{
  "hidden_size": 128,
  "num_attention_heads": 4,
  "vocab_size": 2048,
  "qk_norm": false,
  "tie_word_embeddings": true,
  "init": "normal",
  "init_std_down": 0.00833,
  "beta1": 0.9,
  "weight_decay": 0.029,
  "decay_fraction": 0.611,
  "decay_shape": "linear",
  "train_tokens": 120300000,
  "max_steps": 14686
}
Each number is 128 + 32 x the weight over its row's rms, rounded and kept within 0 to 255. Layers, rows and columns count from 0. The size above them is the row's rms in percent of the matrix's.

# layer 9 attention output (transposed), 128x128, rms 0.118, rows 99-125, columns 0-127
size [ 93  94 107 100 101 103  96  97  91 108  84 104 108  91  83  91  97  89  95  99 101  91  91 110 112  90 110]
[[126 151 126 130 143 138 143 166 160 150 134 139  34 112  40  93 108 186 163 111  85 166 147 162 143 147 176 170 113  99 111 126 166  88 127 115 115 138  68 194  96 150  98 104 131  65 144 165 149 111 115  78 126 123 130 110 133 149 159  98 144 106 160  99 111 146 141  59 177 182 122 187 167 139 113 116  88 174 207 111 128  97 138 117  69  97 137 151 157 155  95  65 162  96 138 125 146 119 126 105 144 100  67  75 157 155 102  98 166 136 125 158  93 115 109 151 103 162 142 127 143 119 177 127 139 118 101 107]
 [176  94 131 150 142 125  86 121 185 165 146 108 153 147 184 155 140  85 150 101 141  60 146  99 131 108  79 109 138 115 125 202  81 148 105 121 125 105 152  93 170  47 124 117 170 148 125  72 154 158 160 132  96 138 133 168 128 103 114  78  93 154 103 134  87 133 122 180 117 152  77 129 114 114 137 170 116  83  26 145  94  87 129 118  93 116 128 131 135 145 123 145 128 142 147 108 159  92 149 179 117 184 186 141 112 100 104 120  78  93 162 128 120  94 154 151 130 129 166 173 104 140  91 129 125 179 218 145]
 [147 150 161  97 119 116 116 126 151 159 157 117 149 105  97 118  68 141  96 154 123 112 156 141 172  91 116 126 107 138 134 129 195 115  78 144  95 107 142 185 132  81 142  97 132 118 191 122 120 148 149  36  81 118 125 108 165 135 166 148 134  56 128 189 112 115 107 183  93 137  91 196 105 149 153  86  98 112 148 113 119  61 126 150 145  90 130 133 131 127 160  84 152 129 106 143 130 120 114  78 115  72 135 135 198 138  88 175 106 112 224  90 143 109 166 134  68 195 128 153 128 125 133 108 179 144 159 130]
 [198 112 138 100 177  85  71  99 178 149 159 174 150 185 120 168 123  94 153  84 168  98 132 153 136  68  82 120  97 146  83 140 129 136  80  91  96  87 138 143 155 131 117 139 182 132 111  84  89 114 124 172 110  98 152 130 103 116 128 110 111 122 131  76 112 155 123 189 184 132  86 147 151 158 137 189 111 131 135 175 125 122 109 138  88 104 129 165 108 112  98 174 131 166  91 142  85 123 112 118 164  91 200 115 138  94  95  90 105 129  73 106 204  95 108 176 172 145  81 174 121 141 143 185 105 120 132 123]
 [156 110 149 158 116 157 157 160 113 129 125 133 122 126 171 175  88  97 109 123 155 102 194 100 134 157 129 122 168  90 135 151 108 127 192 122 129  95 100  78 219  44 122 147 164 156 101  92 159 143 152 137 136 169  88 191 114 155  58 123 111 158  90 130 103 107 141  90 111 144 152  85 162 109 132  99 177  77  87 105  95 123 141 112  95 111  99 177 129  79 170 160 196 113 156 117 147 118 120 153 111 139 117 162 135  94 124 118  92 148  67 129 132 115 158 122 156 160 107  81  97 139  87 117 175 208 109  89]
 [163  86 172 179  91  85 173 141 122  96 148 124 121  50 131 154 126 149 113 131 134 165 139 139 156 127 120 142 156 101 139 151 165 136 129 134 156 140 173 190 192  50 120 146  84  89  92 122 121 148 127 130  92 141  96  69 175 124 126 173 181 107 131 143 118 144  84 119 133 120 124 121 166 136  94 143 135 140  56 130 130 168 124 124 133 145  98  42 104 125 160  80 121 114 145  95  82 151 158 157 145 128  96 107 110 108 155 110  91 126  95 190 162 102 157  80  50 127 151 117 152 123 106  88 167 223 154 120]
 [148  64  85 107 125 149 155 148 151  85 167  91 125 140 160 143 171  92 174 120  92 176  87  99 117 129  91 138 110 178 138 156 115 161 109 127 103 159 132 163  58 103 137 143 108 158 154 109 186 157 143 164  94 179  79  92 149 156 114  86 102 150  87 169 127 155 178 153 157 135 141 158 221 133  95  90 118 120  80  51 105 135 121 189  91 114 104 143 133 136 127  67 132 110 140  94 117 125 118  91 157 193  80 110 124  68  56 135 132 154  81 115 176 112 137 137 152 145 161 118 114 146 133 128  93 150 121 129]
 [ 73 130 199 136  67 146 151 152  79 179 114  92  93 121  74 177 167 168 133 113 118 134  84  95  90  93 189 110  92 138 133  89 145 133 164  92 128 123  79 158 125 126  89 146  97 119 136 141 156 126 123  72 187 139 144 115  84  85 146 136 155 116 150 146 143 144 125  98 120 200  83 203 127 126 138 131 124 124  88 144 141 113 131 102  86 120 163 148 158 168 140 159 101 169  92 136 147 124 150 133 156 147  94 132 163 155 136  72 109  97 217 160 141  75 111 159  64 104 136 160 167 123 182 106 115 105  85  99]
 [130 122 171 135 123 127 108 124 176 100 149 138 126  89 119 111 104 149 124 111 117 122 154 126 149  93 103 127 142  77  87 170 146 111 164 130 118  98 181 165 165  32 100 121 142 117 112 121 121 142 175  76 133 133 160 124 189  89 142 117 130  75 119 152 129 160  88 170  77 170  66 185 116 118 132 124  94 154  74 143 152  91 150  93 148 137 139  89 149 163 114 165 122 194 132 107 116  85 169 172  79  89 141 112 171 142 104 133 114 121 144 111 112  76 140 135  75 143 148 153 127 144  82  89 209 234 154 127]
 [ 98 101 141 103 177 127  47 118 240 121 122 138 153 180 143 163 141 121 143  70 125  72 103 130 140  71 119 124  91 172 117 131 161 163  93 119 102 100 122 142 126  75 136 148 168 147 105 121 120 117 129 118 145 130 144 162 177 116 137 142 123  92  98 142  75 159 114 177 128 116 139 203 153 148 148 104 108  94  84 117 121  84 143 118 153 108 151 151 111 112  54  96 132 163 125 103 119  88 116 133 157 121 183 121 165 116  70  96 122 134  39  76 158  84 116 179 143  96 139 141 127 171 133 129 159 183 155 171]
 [125 118 131 107 149 128 117 142 159 154 124 138 125 146 170 176  90 157 136 120  63 161 117 110 146 170 146 144 110 130 126 155 175 139  99 111 111 132 102 174  85 148 128 136 172  78 139 108 155 110 118 150 151 125  79 155 147 171 102 110 124 147 108  89 122 109 175  83 133  94 165 144 166 110 177 107 151 104 140 131 127 144 148 212 137 130  82 195 104  44  76  72 201  82 152 146 109  99 102 117 184  98 134 113 115  91 122  95 117 167  45 125 174 159  93 151 124 180  56 112 121 125 108 181 130  72 116 151]
 [133  35 134 173 123  89 151 165 113 108 141 148 149  60 134 189 151 189  92 135 175  98 141 137 128 168 157 139 181  85 167 125 154 137 125 123 147 108 188  96 149  88  95 107 117  94 125 112 105 144 125 142 132 186 103 155 183  65 115 139 117 114 120 119  98 169  76 102 112 130 178  65 143 150 110 110 140 123 108 118 150 188 108 129 137 184  96 129 172 152 115  39 107 111 162 148  72 114 136 142 132 138 124  99  91  94 150 139 100  87  95 153 159 113 129  83 130 144 133  97  99 133 103 109 212 166 157 109]
 [164 128 161 126  96 128 140 144 108 164 114 126 123  55  88  85  97 191  96 180 128 152 125 130 139 141 179 145 116 128 111 131 137  87 123 163 126 138 129 116 153 109  83 111  80  81 150 145 129 140 114  70 112 107 163 101 150  99 169 101 127  85 130 180 123 167  90 143 113 165  94 166 101  94 155 126 107 167 119 153 181 121 121 123 134 132 135 110 174 194 160 198 111 154 120 132 126 129 167 141  64  98  80  63 166 195 126 140 131  71 241 131 114 119 113 103  64 156 141 120 127 113  98 121 181 141 148  89]
 [ 98 175  96 110 166 158 122  83 143 115 131 139  98 131 131 135 119  94 183  84 121 144 138 170  96 117 100 138 116 143 124 105 138 125 116  86 125 102 138 125  76 200 135 109 166 162  99 117  83 128 113 182 157 147 122 157  99 138  84 182 166 134 127  48 143 159 178 132 179  84 163 108 137 137 132 130 106 136 187 174 110 163 115 140 154 153 128 153  89 129 128 140  78 100 118 152 121 143 127  66 157 141 116 148 107 134 102 165 128 134   9  93 161 200 109 118 158  70  88 150  71 113 167 128  74 105  76 141]
 [154 238 122 119 127 169  97  63 117 149 133 126 139 194 137 134 139 113 130 159  46 105 139 140  69 122  69 157  75 126 117 156 140 124  74 137 133 117 112 134  64 176  98 109 148 173 185 153 112  88  31 162 129  91 114 116 114 240 130 122 121 145 157 158 144  92 159 148 148  99 109 133  90  97 142 110 125 115 181 159 137 140 127 126 137 133 131 123 111  87 167 173 107 109 140 115 178 122 138 107 159 102  96 156 165  89 133 139 103 122  97 129 103 134 112 122 109 110 126 105  74 121 159 163  84 132 113 120]
 [ 95 192  98  76 149 136 147 117 116 142  97 119  83 129  74 155  68 154 110 176 112 157 128 116  97 146 135 123 119 126 103 106 143 133 143 111 105 107 124 182  68 203 138  99  75 118 134 148 102  92  66 157 165 130 113 159 128 181 114 176 165 122 106 121 167 127 169  99 186 104 188 160 150 138 127  63 114 108 201 124 162 159  87 144 136  92 139 105 120 150 141 170 127 107 118 186 106 149 138  83 146  89 109 147 139 143 131 129 151 156  63  98 188 189 105 123 116 148 113 120 120 115 128 111 110  95  28 114]
 [173 151 110 170 111 126 144 118 114 143 143 120 108 109 134  85 115 130 108 185 103 140  85 120 136 156 120 122 140 115 154 139 133 108 152 187 156 164 109 121 139 126 118 112  94 108 168 171 155 131 108  94 114 148 145  86 142 156 157  87 135 156 120 173 114 122  95 120 108 164 105 125  50  75 120 120 145 111 103  94 135  96 185  90 110  95 104  79 165 151 128  63 104 155 159  85 188 126 122 176  76 157 118 109  97 153 151 133 173 130 255 176  54  93 161 131 107  96 165 106 147 126 119  88 143 139 206 120]
 [138 206 118 136 110 132 107 113 136 158 113  93 120 130 128 153 128 109 122 163  79 148 203 108  85 142 119 109 133 113 100 136 132 148  99 164 122 112  52 104 101 102 166 141 126 113 146 153 136 111  59  87 168 127 103  94  61 224 124 143 126 136 123 135 169  56 166  80 169 118 140 165  89 131 118 105 136  75 154 125 154 129 109 174 145 113 158 196 104  96 167 149 159 100 132 143 130 119 137  92 194  99 110 166 186  97 138 122 119 172 154 122 133 159  88 110  86 132  98 103 170  89 157 169 151  56 106 159]
 [175 178 119 168  98 129 156 126  50 165 118 131  71 107  90 165  79 159 135 168 126 123 111 158 116 138 127 109 152  71 149 143 147 110 146 137 156 158  81 167 146 191  90  99 122  92 146 146 129 107 135 176 145 140 107 111  58 184 105 147 165 210 153  84 141  84 163  56 161 150 136  94 132 108  99 137 150  97 164 131 110 128 159 109  56 127 103 138 132 121 158  82 121  69 140 129 154 156 123 132 125 130 128 134  98 127 125 145 131 165 121 203 104 130 174 153 115 127 117  89 143 107 154 125  83  45  70 104]
 [113 139 140 177  62 121 154 112 142 135 118 109  75 120 161 175 105 116 157 172  84 113 187 134 108 144 116 143 158  90 102 106 131 123 159 168 134 125 110 174 195 109 160  73 116 102 115 147 144 140  99 119 120 150  81  90 118 218 114 114 122 107 176 202 112  84 104 108 134  94 161 131  96  71 100 174 161 108 105 161  82 133 130 105 140 159 118 130  95  99 152  52 132  68 182 151 155  91 128 127 141 129  52 130 106 136 196 100 129  86 146 167  97 129 125 107 119 115 144 127 157 146 177 120 107 175 187 113]
 [101 133 154 137 145 132  85 115 165 132 139 177 129 168 112 185 115 169 140 112 126  51 145 131 114  92 127 161 139  81 124 171 179 113 131 113 100  70 108 137 175 156  93  98 193 109 101  82  99 126 118 151 161 162 128 177 150 110  91 135 118  91 134 105 123 145 144 110 146 145 152 145 135 132 148 131 111 113 186 172 149 125 141 128 129 157 119 211 134  85  84  81 136 143 100 154 119  70 100 116 153  91 132 158 129 140 105 105 131 111   0  75 165 136  84 138 141 150  53 118 106 138 180 148 164 157  91  98]
 [114 170 153 132 141 111 106 162  95 105  76  83 170 154 126 148 138 125  85 134 174  75 172 127 100 117 124 108 162 116  97 195  90 106  89 149 150 113 158  86 181 119 205 118 100  99 149 156 132  97 114  89  75  79 158 129 107 170 135 159  94 189 169 175 187  93 126 165 156 109 154 120  95  97 125 147 118 110 147  99  97  65 102 153 128 138 151 157 125 123 135 178  92  77 120 127 169  80 119  91 144  73 140 216  72 114 184 142 155  97 105 101 107 127 134 106 166 174 100 100 123 126 118 135 131 153 105 151]
 [ 91  92 138  91 175  94 135 171 208  86 146 152 136  99 140 133 125 116 144  78 160 119 144 152 137  46 150 141 156 129 137 134 115 122 119 100 129 114 175 141 151  82 130 119 127 119  89 109 134 168 168 119  89 114 151 113 220  22 136 123 115  84 135 119  51 211 122 166 123 124 107 118 147 139 128 181 108 116 108 147 104  91 154 115 146 184 108 103 117 198  73 117 139 124 137 123 110  71 149 108 110 116 121  90  96 155 142 125 159  93  87  95 111 150 131 122 169 159 143 160 138 162 123 111 141 199 163 158]
 [ 63 191 114 121 146 197 113 134 154 126 116 122 113 110 139  34  82 146 198 104 158 159 115 152 145 101 151 170  94  87 135 152 129 109 109 152 138 151  96 162  91 174  90 126 146 159  82 116 150  96 165 106 143 105 143 125 144 107 147 152 194 100  98  72 131 154 131  81 129 166  83 166 151 137 150 138  75 158 161 189  99 103 105  81 150 121 163 118 125 142 101 117 142 161  97  79 155 166 169 151  95  92  70 111 156 204 131 136 133 146  93 120  93 167 116  94  73 110 122 166 127  83 125  98 127 105 122 168]
 [122  82 126 119 115 167 185 143  99 149 114 145 132 143  97 136 150 139  97 151 153 150 153 126 129 150 166  99  84 179 143  87 111 147 119  89  60  92 131  59 138 129  94 130  90 214 101 121 122 179  93 177 133 139 125 102 120 119 135 120 121 126 141 170  98 186 162 126 140 152 181  54 203 135  93 137 160 153  72 131 177 177 100 107 105 128 106 107 122 161 191 130 150 121 145 143  97 178 149 113 124 188  99 132 145 128  91 142  59  75 121 120 123 118 135 120 107  84 194  83  77 121 111 138 141 163 116  74]
 [138  78 179 126 122 120 150 134 135 160 130 135 146  78  97 217 143 142 119  99 130  90 159 160 125  76 135  99 106 114 102 102 129 122 129  34 120  85 137 152 148  69 110 103 140 118  82 134 124 165 135  93  91 138 127  79 107  91 161 122  90  79 115 118 106 135 148 179 170  93 112 135 123 129 126 229 144 129 101 140 155 174 127 139 134 162 161 125 139 172 187 180 113 103 139 151  73 160 180  92 132 128 100 110 163 115 115 112 111  87 238 112 134 136 116 125 141 149 152 150 145 161  86 170 154 172 108  90]
 [124  95 168 109 152 117  83 117 177 110  86  56 117 118 152 128 118 142 146  53 109 164 110 100 217 145 169 162  54 184 141 130 136 106  75 129 115 216 175 136 104  82 106 168 129 120 135  97 132 122 163  97 147 124  84 137 173 116 115 149 152 115 131 155 108 177 124 163 108  58 133 181 165 193 183 112 129 155  87 127  65 125 103 153 128 125  97  77 155  95 100 153 111  98 165 120 136 181 102 124 118 105 121  90 113 106 106 132 114 134 149 167 156 133 131 157 109 134 182 137 135 132  78 112 124 152 144 172]]
# layer 9 attention value, 128x128, rms 0.128, rows 100-126, columns 0-127
size [ 91 104  99 100 103  99 100  88 102  80 104 102  87  86  84  91  89  95 100  99  97  91 114 111  89 113  95]
[[129 124 137 128 127 118 134 194 133 127 121 128 170 176 133 148 138 194 136 107 136 135 131 117 140 147 130 187 131  89 150 167 201  46 136 124  75 141  58 109  98 152 107 126 134 106 121 190  87 125  96 124 124 105 113  96 115 158 173 191 133 128 185 137 166  96 117  75 146  89 168 127 152 121 149  75 126 174  80 167 211 178  59 154 184  96 135  83 153 160 118 122 146 134  72 170 125 151 118  92 121  63 143 122 128 114 148 104 130 158 130 124 194 112  99 101 152 157  92 115 167 123 131 136 156 107 144 133]
 [142 131  90  76 143  97 128  91 188  64 162 117 124 153 120 119 134 126 121 130  89 101 126 134 146 173 159  91  98 134 111 163 133 185 122  72 148 164 126 131  71 199  85 106 127 117 151 145 110 172 178 170 183 139 151 126 119 141  59 109  62 156  95 160 132  97 124 134 162 117 171  87  76 102 131 114 130 159 142 179 146 108 137  86 154 125 116 150  90 135 131 126  66 106 156 118 101 126 114  98 137 175 120  89  54 130 113  83 125 108 110 122  61 206  74 132 142 201 104 111 147 128 115 182 143 147 136 156]
 [ 99 132 211 134 110 115 111 153 151 144 139 123 142 144 155  78 125 127  91  43 163 114 166 137 106 167 110 135 166 161 122 187 157 129 140 101  79 155 135 170  54 133 129 112 156 130 104 208  90 124 131 164 152 129 181 105 128 107 133  97 189 135 166 146 201  98  85 127 150 125 153 151 121  75 172 121 103 154 105 130 152  87  81 134 185 123 130 122 132 118 105 130 146 120 151 122 136 131 144  96 137  91 153  86 175 118 191 125  99 117 124 133 177 184 152 126  47 114  60 142 186 132 145  93 139 117 178 136]
 [ 86  95  70 162 208 114  88 139  99 153 158 131 123 133 118 152 131 170 147 106 118 199  98 130 145 202  43 129 145  81 108 172 169  88 109 158 172 123 102 133 106 170 123  75 111 128 154  89 140 157  84 140  74 133 130 135 129 137 157  97 102 136 170  93 109 121 183  82 141 128 137 112 125 129 123 151 136 171 127 143 129 142 154 176 167 160 103  99 104 151 104 125  70 115  58 154 146 138 152 105 171 114 124 138 165  90 124 142 153 202 124 133 171  93 101  78 166 105 184 131 157 134 148 138 180 104  71 101]
 [125 200  26 152  75  86 103 118 145 142 124 124 131 153 100 112  92 112 126 115 123 151 111 127 148 126  95 118 136 170  92  91 103 154 142 116  90 132  78  91  78 148 100 121 109 106 178 125 156  59 107 181 183 157 121 170 131 129 106 124 137 158 133 107 152 103 193  91 174 106 135 101  97 104 141 119 197 165 166 135 127 125  80 153 177  89 142 122  95  95 179 126 122  97 160 113 168 144 113 114  68 159  94 151 109  88  78 103 149 189 147 132 106 119 150  78 168 123 135  71 147 146 150 166 108 133  60 115]
 [142 165  95 150 171 139 158 148 116 176 122  93 165 137 140  81 118 182 136 133 139  86 147 172 105 153 139 110 120  65 122 109  95 134 143 109 156 147  66 116 132  87 135 208 128 111 142 115  88 106  89  58  99 113 132 194 128 123  95 157 104 167 176 148 163 115 126 166 150 152 159  82 136 105 125 124 139 148 114 209 160 148 125 133 134 101 157 100 144 165 139 121 157 136 103 173 109 158  72  62  47  99 115 106 131 200 152 171 119 101 133 118 127  69 119 167 123  49 131 147 163 132 113 156 176 129 173 132]
 [170 121 141 142 219 125 148  84 119  92 153 194 157 132 145  62 135 139 149 188 120 118 111  97 159 131  98  94 113 153  86 101 100 188 126 110 155 129  87 175 122 105 102 117 175 123  98 156 135  62  76 144 112 121  99 172 136 117 123 114 168 132 109 109 101 131  89 141  99  75 129 103  61  99  88 101 141  74 135 130 143 136 117  90 126 183 105 135 176 116 185 130 180 140 177 132  96 100 164 155  84  72 146 168  92 115 102 132 125 138 117 145 125 137 154 134 175 180 137 108  98 173  58 180 161 124 135 161]
 [ 83 196 120  67 149  75 119 107 184 160 121 142 153 153  80 136 112 126  82 109  78 132 135  82 130 127 157 123 126 147  94 173 117 127  96 108 118 151  43 117  75 215  79 143 154 122  98 168 154 105 127 182 143 134  73  89 111 136 179 131 134 123 103 104 124 100 125 110 127  93 169  68 105 112 140 104 164 154 175 125 157 120 103 113 113 102 114 119 157 107 202 133 120 107 147 145 147 158 132  99 179 171 134 158  85 102  83  48 125 163 151 154 142 175 106  78 133 192 137 109 155 116 120 149 140 146  89 119]
 [ 91 175 217  94 132 147 139 127 123 124 124 131 150 131 133  73 156 114  93  66 126 102 138 117  98 155 156 177 144  96 129 164 161 126 153 102  54 128  99 149  79 195  86 121 183 133 124 219 100 111 110 100 151 100 119 119 120 131 128 137 101 120 122 101 160 121 159 149  93  76 162 120 144 135 189  93  87 145 125 139 167 111 161  54 139 102 114 112 170 141 134 122 111 194 178 147 136 170 116 126 148  83 157 128 151 150 141 171  64 116 128 138 155 148  44 142  75 148 128 141 122 146 141 149 154 125 198 104]
 [150  98 176 142 148 116  89 129  72 153 139  97 151 112 167 129 163 141 166  38 154  65 125 183 141 171  73  89 133 128 119 118 115 141 135 139 106 141 143 104 189  81 136 122 158 131 148 138 114 245 110  31 114  97 177 161 142 105  73 101  90 115 169 113 144 123 157 128 175 157 129 114 140 155 148 192 148 135 132 100  95  93 108  92 114 145 127 123 121 117  54 121  90 135 165 157 122 166 135 162 132 151 135  80 172 111 131 174  80 138 125 141 129  98  93 145 148  84 133 119 161 158 106 115 146 121 162 110]
 [102 158 126 124 140 149  86 157 116  98 123 109 109 191 144 133  83  27  97 140 143 146 160  90 120 124 100 155 105 119 155 105 100 100 118 140 142 140 118 104 137 113 128 125 140 101 180 100 173  76 160 175 167 158 120 161 139 131 106 140  95 117 153  92 113 139 204  75 151 123 127 115 146 129 162 124 130 153 170 168 117  66 105 165 133 105 100 113 102 148 149 130 128  84 110 140 159 179 144 166 139 134 146 128 112  66 107 113 170 214 150 107 119  97 140  68 129 120 140  57 185 136 147 113  21  93 114  70]
 [112 118  85 123 177  93 120  63 188 117 135 150 121 116 143 137 146  74 116 163  88 118 133 102 144  95 147  74  52 166 137 140  86 191 126  71 164 149 106 118  83 146 107 189 146 141 141 151 181 101 196 179 155 153 132 139 126 134 123 129 129 103 130 150  93 103 123 141 116 107 131 104  83 146  83 134 174  52 163 126 123 143 108 109 157  97  97 130 119 129 164 130 137  99 121 107 107 107 122 174 171 191 109 181  67 108  61  63 149 179 137  87  94 167 157 148 169 159 122 117 118 125  90 109 130 136  79 154]
 [144 134 149 117  50  99 104 185 120 134 115 101 144 135  95 139  94 101  92 141 173 100 172 136 121 121 121 130 174 122 139 139 151 114 153 167 146  68 178 144 200  69 155  84 142 147 116 161  73 105 169  88 109 154 140  85 124  96 152  99  77 129  82 146 140 143  86 126 140 163 102 206 122 137 124 172 141 123  80  76 120 147 178 141  64  78 148 125 160 124  84 134 132  69 147 151 142 151 141 139 151 112 150 133 186 135 190 159 108  80 138 133 121 123 154 155  86 129 170 164 158  95 126  81 113 127 196  77]
 [162  74 119 154  83 159 141 154 112 151  66  89 110 162 148 136 141 108 140 110 117  95 105 137 156 165 199 128 164 117 149 138 156 123 171 176 149  78 119 153 121  62 186  96 134 131  85 171 105 158 185 112 154 120 143  98 137 129 162 174 102  69 110 166 158 121  75 125 119 143 167 106 128 144  65 134 116 136  79  58 104 156 132 105 143 146 188 143 106 141 111 123  82  68 126  88 117 134  71 159 107 125  95 123 173 167 121 112  93  66 130 145 154 165 111 184 143  61 122 177 122 131 112  86 155 157 160 129]
 [146 121 156 166 134  85  92 104 125 107 151  94 169 112 137  88 140  71 162 112 137  80 119 155 138 116 130 117 192 108  91 109 105 172 143 104 167 119 176 112 195 141 158 166 134 159 110 103 170 117 195 127 166 199 110  94 138  95 114 112  94 123 132 133  93 156 113 168  98 158 116 126  78 127 139 183 110 136  97 120 103  64 180 101  92 126  56 156 159 137  89 127  67 128 141 105  90 117 166 152 115 146  74 133 161 126 126 159 114  94 145 154  69 175 150 206 122  65 163 151 117 117  97 136 189 137 148 147]
 [135 108  62 137 139 136 172 160 169 127  69 157  94 105  71 126 182 146 147 151 116 139  88 143 155 100 193 135  48 112 174 104  85 189 113 130 120 140 118  78 141 141  96 158  73 122  99  78 157 138  84 151 118  85 119 126 113 165 171 205 125 100 159 113 155 123 103 128  81  79 133 100 192 191 117  65 119 129 148 132 139 191  80 127 145 168 139 117  80 150 172 139 132 129  88 135 136 117 113 157  87 140 104 102 117 129  78  90 106 141 136  93 149 128 125 156 183 155 170 143  98 145 133 150 124 142  85 100]
 [105 112 122 178 112 159 131 101 125 158 141 142 123 121 181  72 167 132 152 106 107 100  60 172 138 121  52 121 127  93  65 159 162 150 184 112 169 122 150 124 168 103 143 105 136 111 122 118 130 174 158  94 111 155 114 180 145 138 117 127  82 127 111 143 108 148 130 100 157 123 116  66 173 113  97 172 138 158 120  81  70 112 195 120 151 168  99 150  74 114  55 115 109 120 137 111  93  85 106 180  76 124  87  79 132 128 147 124 114  78 121 167  96 166  94 158 170 138 128 199  84 145  62 141 156 159 152 130]
 [114  48  94 168 134  95 101 166 126  80 121 143 152 120 132  81 124 141 182 122 159 143 109 145 190 111  81 134 123 136  81 121  93 160 139 167 169 117 184 129 193  60 170 105  77 131 128  69 154 162  49 153 122 112 148 148 137 106 107 135 120 144 185 108 167 176  81 115 128 114 101 126  92 134 112 123 118 200 109 115 108 180  62  99 140 163 148 135 120 180  95 133 115 137 100 163 144 103 165 148 121 127  99 135 153  91 153  91 121  98 123  89 163 114 156 170 204 121 153 143 127 175 135  80 135 140  86 138]
 [150 107  54 147  91  78 111 101 135 125  98 103 125 119 122  89 142 128 160 117 130 176  85 153 195 120  91  82 111 101 168  95 170 158 110 163 154 117 128  74 135 142 120  83 130 126 106 127 132 152 118 148 138 131  87 104 154 152 177 181 139 131 121  72 164  67 123  87 182  80 111  95 176 197  81 156  85 138 157  88 152 140 139 113 121 163 169 130 115 107  84 132 123  83 125  76 185 137  99 117  47 102  74 147 134  91  79 132 140  93 131 113 178  87  98 118 140 121 152 140  53 169 102 137 110 140 149 115]
 [122 111 185 118 171 114  75 150  94 104 151 138 108 114 139  96  91  84  60  66 124 149 166 115 110 175 125 117 152 153 133 158 170 119 110 130 151 126 183 142 118 123 148  68 172 143 124 174 119 140 161 112 136 143 152  71 135  92 168  91  67 130 107  97 115 115  92  75 119  97 134 112 129 144 136 135 101 119 132  75 109  79 151  87 123 165 117 141 136 169 119 138  97  94 174 161 150 139 188 169 205 128 181 128 160  89 137  73 134 101 130 155 161 146 116 101  66 128 166 117 162 206 114  50 119 121 180 106]
 [179  91  81 115  94 149  78  56 146 123 149  77 138 136 146 138 119  73 134 136 124 148 115 147  92 111 131 173 180 154 189 165 165  89 125 173 135 171 162 137 102 145 154 103 112 125 142 120 185 125 103 167 154 122 134 101 116 121 114 149 150 153  98 147  53 109  87 127 140 142 118 104 169 149 154 145  73 148 121 131 123 116 166 184 192 156  81 139 143 121 134 133 132 186 146  49 121  82 133 113 190 132  83  77 155 118 136  97 195  96  87 178 124 176 110 122 163 118 131 150  87 178 123  93  83 128 103 171]
 [133 191  97  99 141 109  95  91 161 109 112  83  88 128  92 116 119 123  69 167 103 117 185  83 157 145 108 131 147 164 176 141 142  70  93 130 115 159 142  77 116 189 122 180 153 136 120 182 133 108 171 140 143 136 142 109 126 122 130  98  75 167 101  97 141  92 153 148 148 125 126 141 162 139 192  97 127 113 161 123 179 108 111 170 133  52 131 133 190  80 185 134 173 150 143 149 212 172  95  64 180 122 169 132 111  88 138 109 117 124 126 143 122 169 127  95 105 154 114  63  98  97 156  90  98 113 144 136]
 [148 166 127  93 117  58 164 151 172 156 119 155 135  96  91 207 158 171  93  99  97 119 158 100 147  74 143 131 134 192  80  74 139 104 124 112 129  84 154 118 174 133 102 110 160 161 126 130  91 187 131  82  82 139 115 103 126 112 107 110  56 166  77 135  93 127 153 129  86  92 121 154  31 114  95 114 167  86 124  55 145 144 192 105 110  88 184 134 180 124 172 134 145 123 142 165 114  97 128 172 181 136 153 158 128 108 144  90 123 111 147 118 107 166 155 165 135 132 158 117 103 138 149 110 108 136 137 131]
 [138 104 128 197 141 149 161 101  86 108 120 111  99 126 144  76  91 114 175 162 130 161 146 116 104 152 119 134 108  87 136 104  95 125 140 155 211 119 108 164  79 100 155 141 143 122 147 161 113  61 186 162 151 164 151 168 132 137 158 110 122 130  92 105  89 129 163 109 119 144 123 185  93  96  91 147 139 104 107 101  85 132 118 112 136  86 106 105 165 170 144 127 142  67  58 132 109 117  92  70 117 103 137 183 118 138 121 207 139 218 142 114  96 102 172 155 117  76 123 169 188  89 141 121 195  99 114 139]
 [140 155 110 111 141 117  86  87 164 103 184 117  95 135 169  66  97 123 112 150 123 131  96  88 150 176  96 131 121 162 104 138 150 124 109 122 178 135  86 127  71 153 118 140 172 112 155 194 100  30 135 189 156 142  96 156 138 133 101 121 154 108 136 117 164 122 109 130 199 120 134 160 165  57  78 128 166 128 142 159 128 108 111 113 148 117  80 138 136  64  88 128 199  45  95 144 126 141  56 105 153 127 127 154  80  97 124 134  51 157 132 115 121 139 132 113 153 160  75 128 154  87 141 110 142 132 133 146]
 [169 190  93 102 143 130 136 147 104 123 159  71 186 158 164 229 125 113 141 121 159  68 114 152 128 123 129 107 120 148 140  99 127 170 140 124  53  86 103 142  90 205  58 186 161 110 175 152 147 104 140  97 101 109  92 186 125 129  96 108 136 160 160 133 142  85 146 168 148 128 157 155  88 100 134 164 150 117 141 142 167 132 109 118 109  74 173 103 127  88 133 120 129 177 198 141 133 119 126 142 111 119 142 136 129 159  89 193 122 180 119  73  86 119  96 149 163 128 100 113 123 112 138 166 128 111  82  82]
 [193 133 133 150 116 154 186 141 142  86  96 147  67 126 102 160 179 195 159 197 115 129  85 110 154  94 171 131 118 183  97 147 143 146 132 114 114 124  97 144 106 198  54 140 106 140 113 132 179  89 143 129 115 116 133 129 101 163 167 126 146  87 146 155  95 108 158  99 126 129 145 172 138 139 131 117 133  89 103 108 149 162  72 120 141 126 111 117 144  86 188 138 106 151  75 109 115  97 105  79 107  70  98  98  96 107 109 155 156 171 129 132  63 177 136 155 208 155 159 113  93  96 135 180 135 114  64 156]]